Part of a small language model's weights.
Size: 14 layers, width 160, 5 heads of 32, MLP 640 GELU, vocabulary 8192, 5.63M parameters.
Training: a variant of Adam for these matrices, 370M tokens, 5645 steps.
Each number is 128 + 24 x the weight over its row's rms, rounded and kept within 0 to 255. Layers, rows and columns count from 0. Numbers have three digits each. The size before them is the row's rms in percent of the matrix's.

# layer 8 attention query, 160x160, rms 0.0992, rows 0-63, columns 64-95
050:119129111153160123119139123129091154135079121120109150128129153209079101131121149090108104143111
186:111140123146184092150163134157136165144120134118120151135098144154103130139099149073093077127091
048:136122114166107107156084093103090089176157136124167107136133063118153126129144096134138152111137
164:139112111133095144113092103102107087131131132132149097118175092111157138115155117162157179140168
151:144116109132083140108091114101113086130130136141144093126157082104160123119148116167152183120161
048:104130124141157129151192165183124141093131132149073161146120159140124164124125113128147130093115
071:132144161144163107126096116125130095147137083132153123144116101130118154117148142133089082135102
209:143111118138096161123115118110112113114138139143145090118160098097144112123153112174156180136164
092:132122120122072120110091103166117153100130142157170127195127156173140104139144124089139141111142
081:077119118153121134086159095147087111122109148154134121167132119125124159129081096148162083144158
091:100135133151141155097149149157104122133098170134140099122126103134102097106137158130111122116134
083:170119151162097167120102116101100148126139126131111117112145125129089116127151124116159084112103
086:121096171134130130098161102118110138152154118116127147111185124141132132132122135154182113098102
079:144120108121118154102129144102142138122140117139095161065175122133120116129167131126147125116100
090:141080126112092125171111108157149143107108083145173149083135146173111102166139109139149118120087
089:149114135123081130141102091133126138123115175092103143114134107125150168112099118153146151155145
091:151107094136099151155165087174136100128111133155125158135126150166196112108070115144117178126112
085:137087143133138136153098154107142142126106163105113117107085108086131121138074187065082094094153
088:092129153108126143150166105116121095094134105128171130096161130126102150127120123102113146143161
087:159137129151121103148127088130126132154107173133138125148128135161131084115125146138125164129135
098:148138151175184162079118094114089125156160143123143113114097129114161127093116161122125104103146
090:113183177127103096099103101105107143091135125105093134126127111099139132148181127127160127130121
086:127150093123113170154131151098160146148141087127147136150121130127107086116138083095102124080109
090:159127141139116104138161129152118131133114170116128127136125123118119175110110110115108128168110
093:129097152147144161114157095090089133161131131114120135128122172164128054100149134107126053099153
092:059145141154106151127113091135125145115122164105166106086147119136128131098164153109109150131154
091:153128159149112143119116126129149172178099177148161103116081104121109153089154137148078152145146
083:161135090155157122072150082142121125137151125128172112156132109153104152151117103111159110127107
096:109092091161135144138170104135130175193160141152149123146134153149157119138145102146067135137119
083:172121134141111110172128118073117130152152127130139111075156134133134153127120099127117137096128
080:081077127112131140126167140136081134139116135112101100100110162087109129105139117127108131122118
085:105117166088116128141161109143082118160126114147134110126115171149133147116130135145173138131130
087:145143119151128124115173126154143149129153112118119139084093129133096139096139142119099142124141
095:125129135124146113100112118097090121143101135093157137089132148093085138162144140114138162132114
121:142124099153132117155133121137131108111140130106122133167168108140110122098115120087116117081132
091:097103083092137164093128165138086145122081147159137139062107130128148120130129140133184119129119
143:106147118158119139165143128160160115124169102140114122166151134138124142122118130122125121095164
089:159104139093144104096148117078094137157153178092136132134128100082131099121150141131133138125073
087:173156111113101149156124127167130161121116127138107119089125132152120123154113130155162115142148
097:168108120096085116112115125111156145177144126134157103121110187103116100146122170104174131137141
096:124142134093123107151113142099124140092119171117111105094140108162136141111073124160158141143104
092:159152102154125124165122159130098149122111156163123098143074142120124174128146087136124123154177
087:127101129148085117109132114123109120134112152136126143090084146177136171080116181132131135089086
092:121134100121146120125138144132098179149110135114136158167115134109131169101117091120162144112103
088:123097138133128129156140144076127113142146129131141140110135156092117115149151167114088122146163
096:087186106122137124096139125156139085148141087134157140145065130177148155085137138114172146142085
098:170105110138137141165100127078129156126100160157130157141162146133133093161129164140153109150126
086:099100135115067184130101098114155099105099153123097112100144093143115125127128157174140144126093
087:165123148098168108160142144076113108131152154136125148114112113109117164137141121070126128138113
096:082157104112096111111118147135162101144114130118146102146174112117115150101129116150091137160140
096:095110124161072099140136149114095100147131134188153141134122142119076137093152138131119126113125
089:144157133148119144125112098157128147167087105114117171171151133130136090197142125088138109138164
096:096156166120146143133122132127155079109141153140132135118108084118099157154100153086101156113119
095:112097142134140142136152157136148124109149144112161096101136103124110126135114084135064137129143
102:104106139126100123126127123077125113116071138150144101124133146130171116107146118175129094153112
099:115121173095121134130132166093137131160145150136137170193118126088129128124157162078154124152094
088:133123183109129115144140107087126150135131112127162191142176138093111106134143122099123140107114
096:138160130131162176181103114090148176099115127109130141106155115104106126094143105106126112141152
089:146047124130108158176129139119142128123155162123091091080127162136121118129146145162144092112106
094:150098117155116118124156109106145148134120163093113141125136166113126118126135151160086158121134
091:119140120135115078126142115116142110098093143093143146077143074130164185114147121164116150135091
091:174164102138127111145120118107096157110145123174121123103128160133126153149126116123135115119143
090:164118146074083090111129106113101131134150114130104150139157151122108143142127145138155148133173
096:116153141133177155166093128109128160123143118096081111099101104128130137115130125125094128117090
# layer 8 attention key, 160x160, rms 0.0928, rows 0-63, columns 64-95
114:146098118113106155116111112107104105117147141152124077120141108091141125160133105155146179137149
100:120145124156159107140112134135131187148124124098136150159119120178085145121114176120093098126119
111:134098150132104154118116104119083089149136146158147094092149123079154120138154096136129168152135
066:156091131121115139114119111101085113145139135146136076105142114087152128141164111155120155128121
042:159103111115110125120126091114085094138143154133116060128146127091140126114144101159124147132110
171:120157136146151106143155145149178140102127113096123176138117150176114148112107164112114095128123
193:134103121120106139122113107102087102130142151148133069110140098094149113144148115151139160133145
048:103138123152162098134137139144141161153128117110140147150108150178110155103126151122114076127108
092:119175151156181185104055147134135070093147161156178110108156146121146157132114122116116136121112
090:127121144160080103164124119138153094113091135128084146106129172102122125108091108103094157152122
087:118118163135101105134165161103123121170140146114185123140127093117132120152157123118125143116084
084:156145080110152106078123103146174125133165123156176163150138097105152131107141086170104127165119
086:093123092115122109157170122155139137096121099105150125172133133128175115161115121109146113104174
082:128147130149118130152144136088132151119141149079127137159139124186151105137101149135127128133142
091:169172119120132135140104117082081126126175099136127077150140144129136129142113106130108158118137
088:139124121126147122100076130138103096072151121129122140093099161100106155166128104138121124130157
090:132137164141141130114132129144161166113161154136104128152136127140099147096046121105163127143166
086:118138127116109126114099096138129102123123112164118179132123148105171178107129118138131156148113
089:107149161120120159169174088152142173105117118116152144146116153163112077118119129146090144112132
089:082106117144143155123133116118113110120154136154107119117115066120102152162107112129149141162106
096:151159109098137143115144112185139110131122131089150165155089163096136128178159138133131166157125
091:192133092120096152159139165132138105119097122114120129107127142154132156136134132142137112086109
087:100129163116095128128141122116161175095117126145085140142138100148128134096106102133154131151108
090:126145101114159104125128156169172095158089098132091141090106176102146159105108091129141174158119
094:107149112137136109143140131126124114131152132123116130172143136116157125143133088120137138100093
090:117143155087138139171152165129125115122134134131169162100150124111081098111136140151133120131095
087:129152119131116130058114125136102131148150101140103127154120115121124091112116159120148142092104
086:132166109127127144134077135093128083096149127137144092123169165103162127162139134131127144121127
098:127165170145149113125149137132172170137129148136046192127132148094088133135114133131122132137101
081:132133152122110157135112071127125159125112138133099142116159129106117105182160178163116170148159
082:158137117123116135145136078099114105092134128134159136094145141137142094130161144153141138109136
086:122121149126116155201173111120143130122115146124105119143138124139134123142108121130130121129109
095:185153144088154108149137153143108119127177128149100153164133131126126153099119133123107125076116
097:154100105107128119128151192151119089115150167125108116177132168148170120132146109129145126080146
099:136160151076140076111112123135117106108121121143099151152129149140145139135079139150125122055116
096:117102147140087160137157104097112115120150151104102117103113120077136121164095112146094083072129
083:134162126106111084116115119135092124131130087118084120151123134132111150112142121161128120081130
144:111049134123129183152139131121124138120136164104161104091105115084144115134162118124115103144093
091:126170108115108127104079114140111108173109135154095142078127127093117108166128113128118135168138
098:060141079110103134131137177144117144114168119132127161068143168097146103139129114092108136158106
104:146122122117084102146081135102141188124141200129123149121144122136153099107137154133113138156135
094:148132115104096100072144127112058108143111146149151147097132113106117131122129144150135175148141
089:099115099092109116158116136129115089095166114123145145102126090140138141142114129155155142113130
088:144139142145145098108124130095160138132162148101119147130130145160170123103146112104122122082147
089:073131152139142144137150133101176125102141135129085180112130122084094123171111102121110128126138
099:112120136142125130109115150116128149134119120123103114111100153157115182123122141128151140134145
105:133137110157147116132072125106141158094100148152128152121180083114139103167160145125144120131121
088:152105121135152133134120088159134164144148147149134106116105105136097130076133115129131102133111
087:134125180121113147130172125100124083116126118144163135099144112099142099140144125122129142136169
100:095107139154103109097126117132133190129115181116107143123096151112108122105140111085105130117139
093:093116109129129149129121122126132097152163114153122135136140086186147152111111115127150143143127
089:137126118128126160118128105114139143110112076162134131152138115095100116164139107110144105135141
099:186141116134150154168122092112176131192140136118131131119137112135090111099128134140121136164109
101:138130128141132140139148148163115153150108121111115120167105131101082111103116134127135142134104
107:086121093127075124156114113145128146125122105133140122120108102113130145120143125153138107132117
102:114144141118134134136085124099189177111135150114134161150148096127125141103108127134138129139154
089:107185148110124159141107131099115098125180101169106148141147104108129107147115068138115112158122
098:117154151109162166112113130125142173140124161106111088134130136121175144133129096103129118132088
093:118121138108171089145121151153083146082152106125116128124136117110106127114118139137130132112118
092:098109125117103115137112126106077100128159151155135138137135131070125095146151128127126156139128
090:115134158148101113144102103098143080141122156132162136133095119115130100103122114160118140150154
087:143124121115117155104166129166099105141118096112111125100145137164187135157086068111112137130146
092:092162099111118133120173140136137095113160092113109156078162125161140107181123146138140135160143
095:135095161128191125115158132095116139102130134106175145100132096106117133144127159144147140123111
# layer 8 attention value, 160x160, rms 0.0855, rows 0-31, columns 64-95
149:130179129127129131148113123085138106115092109153144132108102089118152160105122106133143107106103
137:085125120109098111134097127117128130110150151148125134088113144118184150163126191131167112149099
171:161180145166133129121127148131133124134124167115118149148120094135169154140105100154143132151129
133:172184115125118115107122171116132155101060082133136143166156099123128144136125122120116161168112
124:158102128108149120132108143125083115069113085172122146120111145154168144172120169112156118134143
141:124079192144143145113151120135119091125154167131156145117085129090115158133173116112103131137137
167:170072171124113165102155146092132152097085124153182153102133133098173135135126133116128157165095
153:143129173119089116108140130121111116194123131100161136159145114090101132107177154193140166162135
136:141117168152124136121064147103112106070115155129102135104116156134126157150146135112158150169147
130:129139111105091118129162172121110159148115123143137100134128127115136164081142170162101172115104
143:166145134141127114122124157096101146188175130159126135137136122126123148132108098146127116114095
158:160153122145144121152116133122163104092112159133121134119108127136100134138089130101106135126116
164:134087144117131142094122139107111133114101104120136140109091140140182109118136159138148144118111
125:132110118129165165102120159146132148148157175095112107152132128172122139148142121120096134169117
118:179120137139092141119109125114117138127084130122162149131172129105133118141102137159138183144158
141:161154095140132105150098114147134098105090148135097115125130100147100157134130127137144122124174
138:134130119172127099102104119112114112121134065135146142162133144117126120114143106119149141112150
163:110130126119146111152120135113173113076130154133098126085133130159107091136090131128103126168117
154:087097134070110172104154094197149142143136116104131122162151141097136122126157116092108114114128
118:084148144096102101119113142134130123153160083141146128157150127115149123097144154189152144140149
109:098123121060084159116143124126132134114113080153141132136155130103163118102128159148167139103138
130:118116120127105140141110129106163137187157139140136127132150133156117114181128111115138126121154
143:130121143120149156101165177116158117089125126155139126126095114126178190131148131097109157132132
143:135140123145122145117118160162108109133114128118126120124104096149099186074119093165135140114156
133:141114139119104159131099119130119148149183135164160134139185127104111106151136142155158127164192
133:162108129102121133146107153157136148072138135135084130120185126125109110129094137117133131114111
152:122183080127102095129161093129126143115090127144143114077141146179118147110096110146132165174135
121:133151105182135105157148103105097099154132142105112130104108126139112115148129092130056121117105
105:191151120164101111135123112087114125124082151150098140123117132103105130137095153116138155123150
122:105138113129117136118147149133131155116101114147138102109149123130100162073128150138128135177111
155:164155118080123123103159165113135140118081137103126121142103113147170087131117159132136148123075
148:182154166129129141107136122126143145098106116143140143179155121130144164099111138104137126077146
# layer 8 attention output (transposed), 160x160, rms 0.0882, rows 0-31, columns 64-95
140:116124116129111140119128095163171117134169108125105140156116117117137104168097133130111066155128
131:184119159098118122145126095164131117133124104129133166131119094146147151123138152166150135173138
156:122132134129128123115110113109160173165090182135122123156111118138142072128098089132163095092112
123:133141104134109155112112120112147168169110150121140178144142137119142144136083109109091095112141
123:162101095114174122146132128178100118116122093143165156122126087178117118171096132139107140119164
133:132119093091114132155133130137114128083083132147129102137147094119125121107152098168149161098110
152:131109155135098149122152125161145145060088117136148099137107110056116150161077105157127133114122
139:104129106138122112108103138097184142147141171147155143130130139099162113094146116145142144124092
121:135098106102146128159130082131123131100115119116106180127125090133123135124077156134099112162137
127:131113126164126122116154167121121136118139118125145132104127133088165151146142126144109131106136
127:129119127116116145119154172151107108087147088118093096107137128126118135164080087129116112105142
144:154124126119099176162125116113113145144127137136097153134118122168135131107108134126126111137145
152:125091081139147083137123121173109124082132109117156112118129099083111159186129154128097144141115
116:142133131109120136125105118137065146118092132086105090136118143124098170085106106150133143141135
118:083120088154120149139131164085132147143167195155153134104121124065155128152127120134141116141091
132:126141110130143096143099103098173127192135159143144162129145114175142072110116183136117102153118
130:096125107136179135116147123102122098132131124130139144139111127129121139152105140061088137087125
145:137135153116099127181088092145140128142117126107102169117142113122120160186140164110100125179111
135:119158135128138117097135138115141146128127149110155129123098195109103140083184115117125146112124
109:104146113127179102112117107136133118151124127107137192140128156145141152148147128060109126135137
108:087147118140172088098117122151146119125122130114164160143128161105151130164162157079098140128130
120:121119138138094154120105123159076121133177138112071112118144153108129151152108121093136117183141
132:146140107099130129135116123182082128115068139116157116161143120137119131159101120120114162126128
136:110131109092163094163142106113122127161132145095129144122133123157118085148134143100130077116108
122:071134119139163128101076117113129150151136179120131176112165152129149116145141135085133130142129
126:174130185136118150120133169131118123127132116108129119100150131129109129127126137124132127113136
141:093110131139120127158146096109097124173142137146119180103157106138163106175099154089106094156118
118:099131113131091104158112152088104132136149139133096095107135105096143146153136096141116095099115
108:129124113126103152168138167085157147146142180175136174104128093127177101129107138152128119099115
126:121135160125138114128128087098173148164102145128135170106148125162119134131116173121109122159117
136:155132121162089130123110130157144146143132102110141100142099131048121157151118124150127116121119
137:123146123139146134109139148125129143146146177129160123137138140137109106138088130101114110120110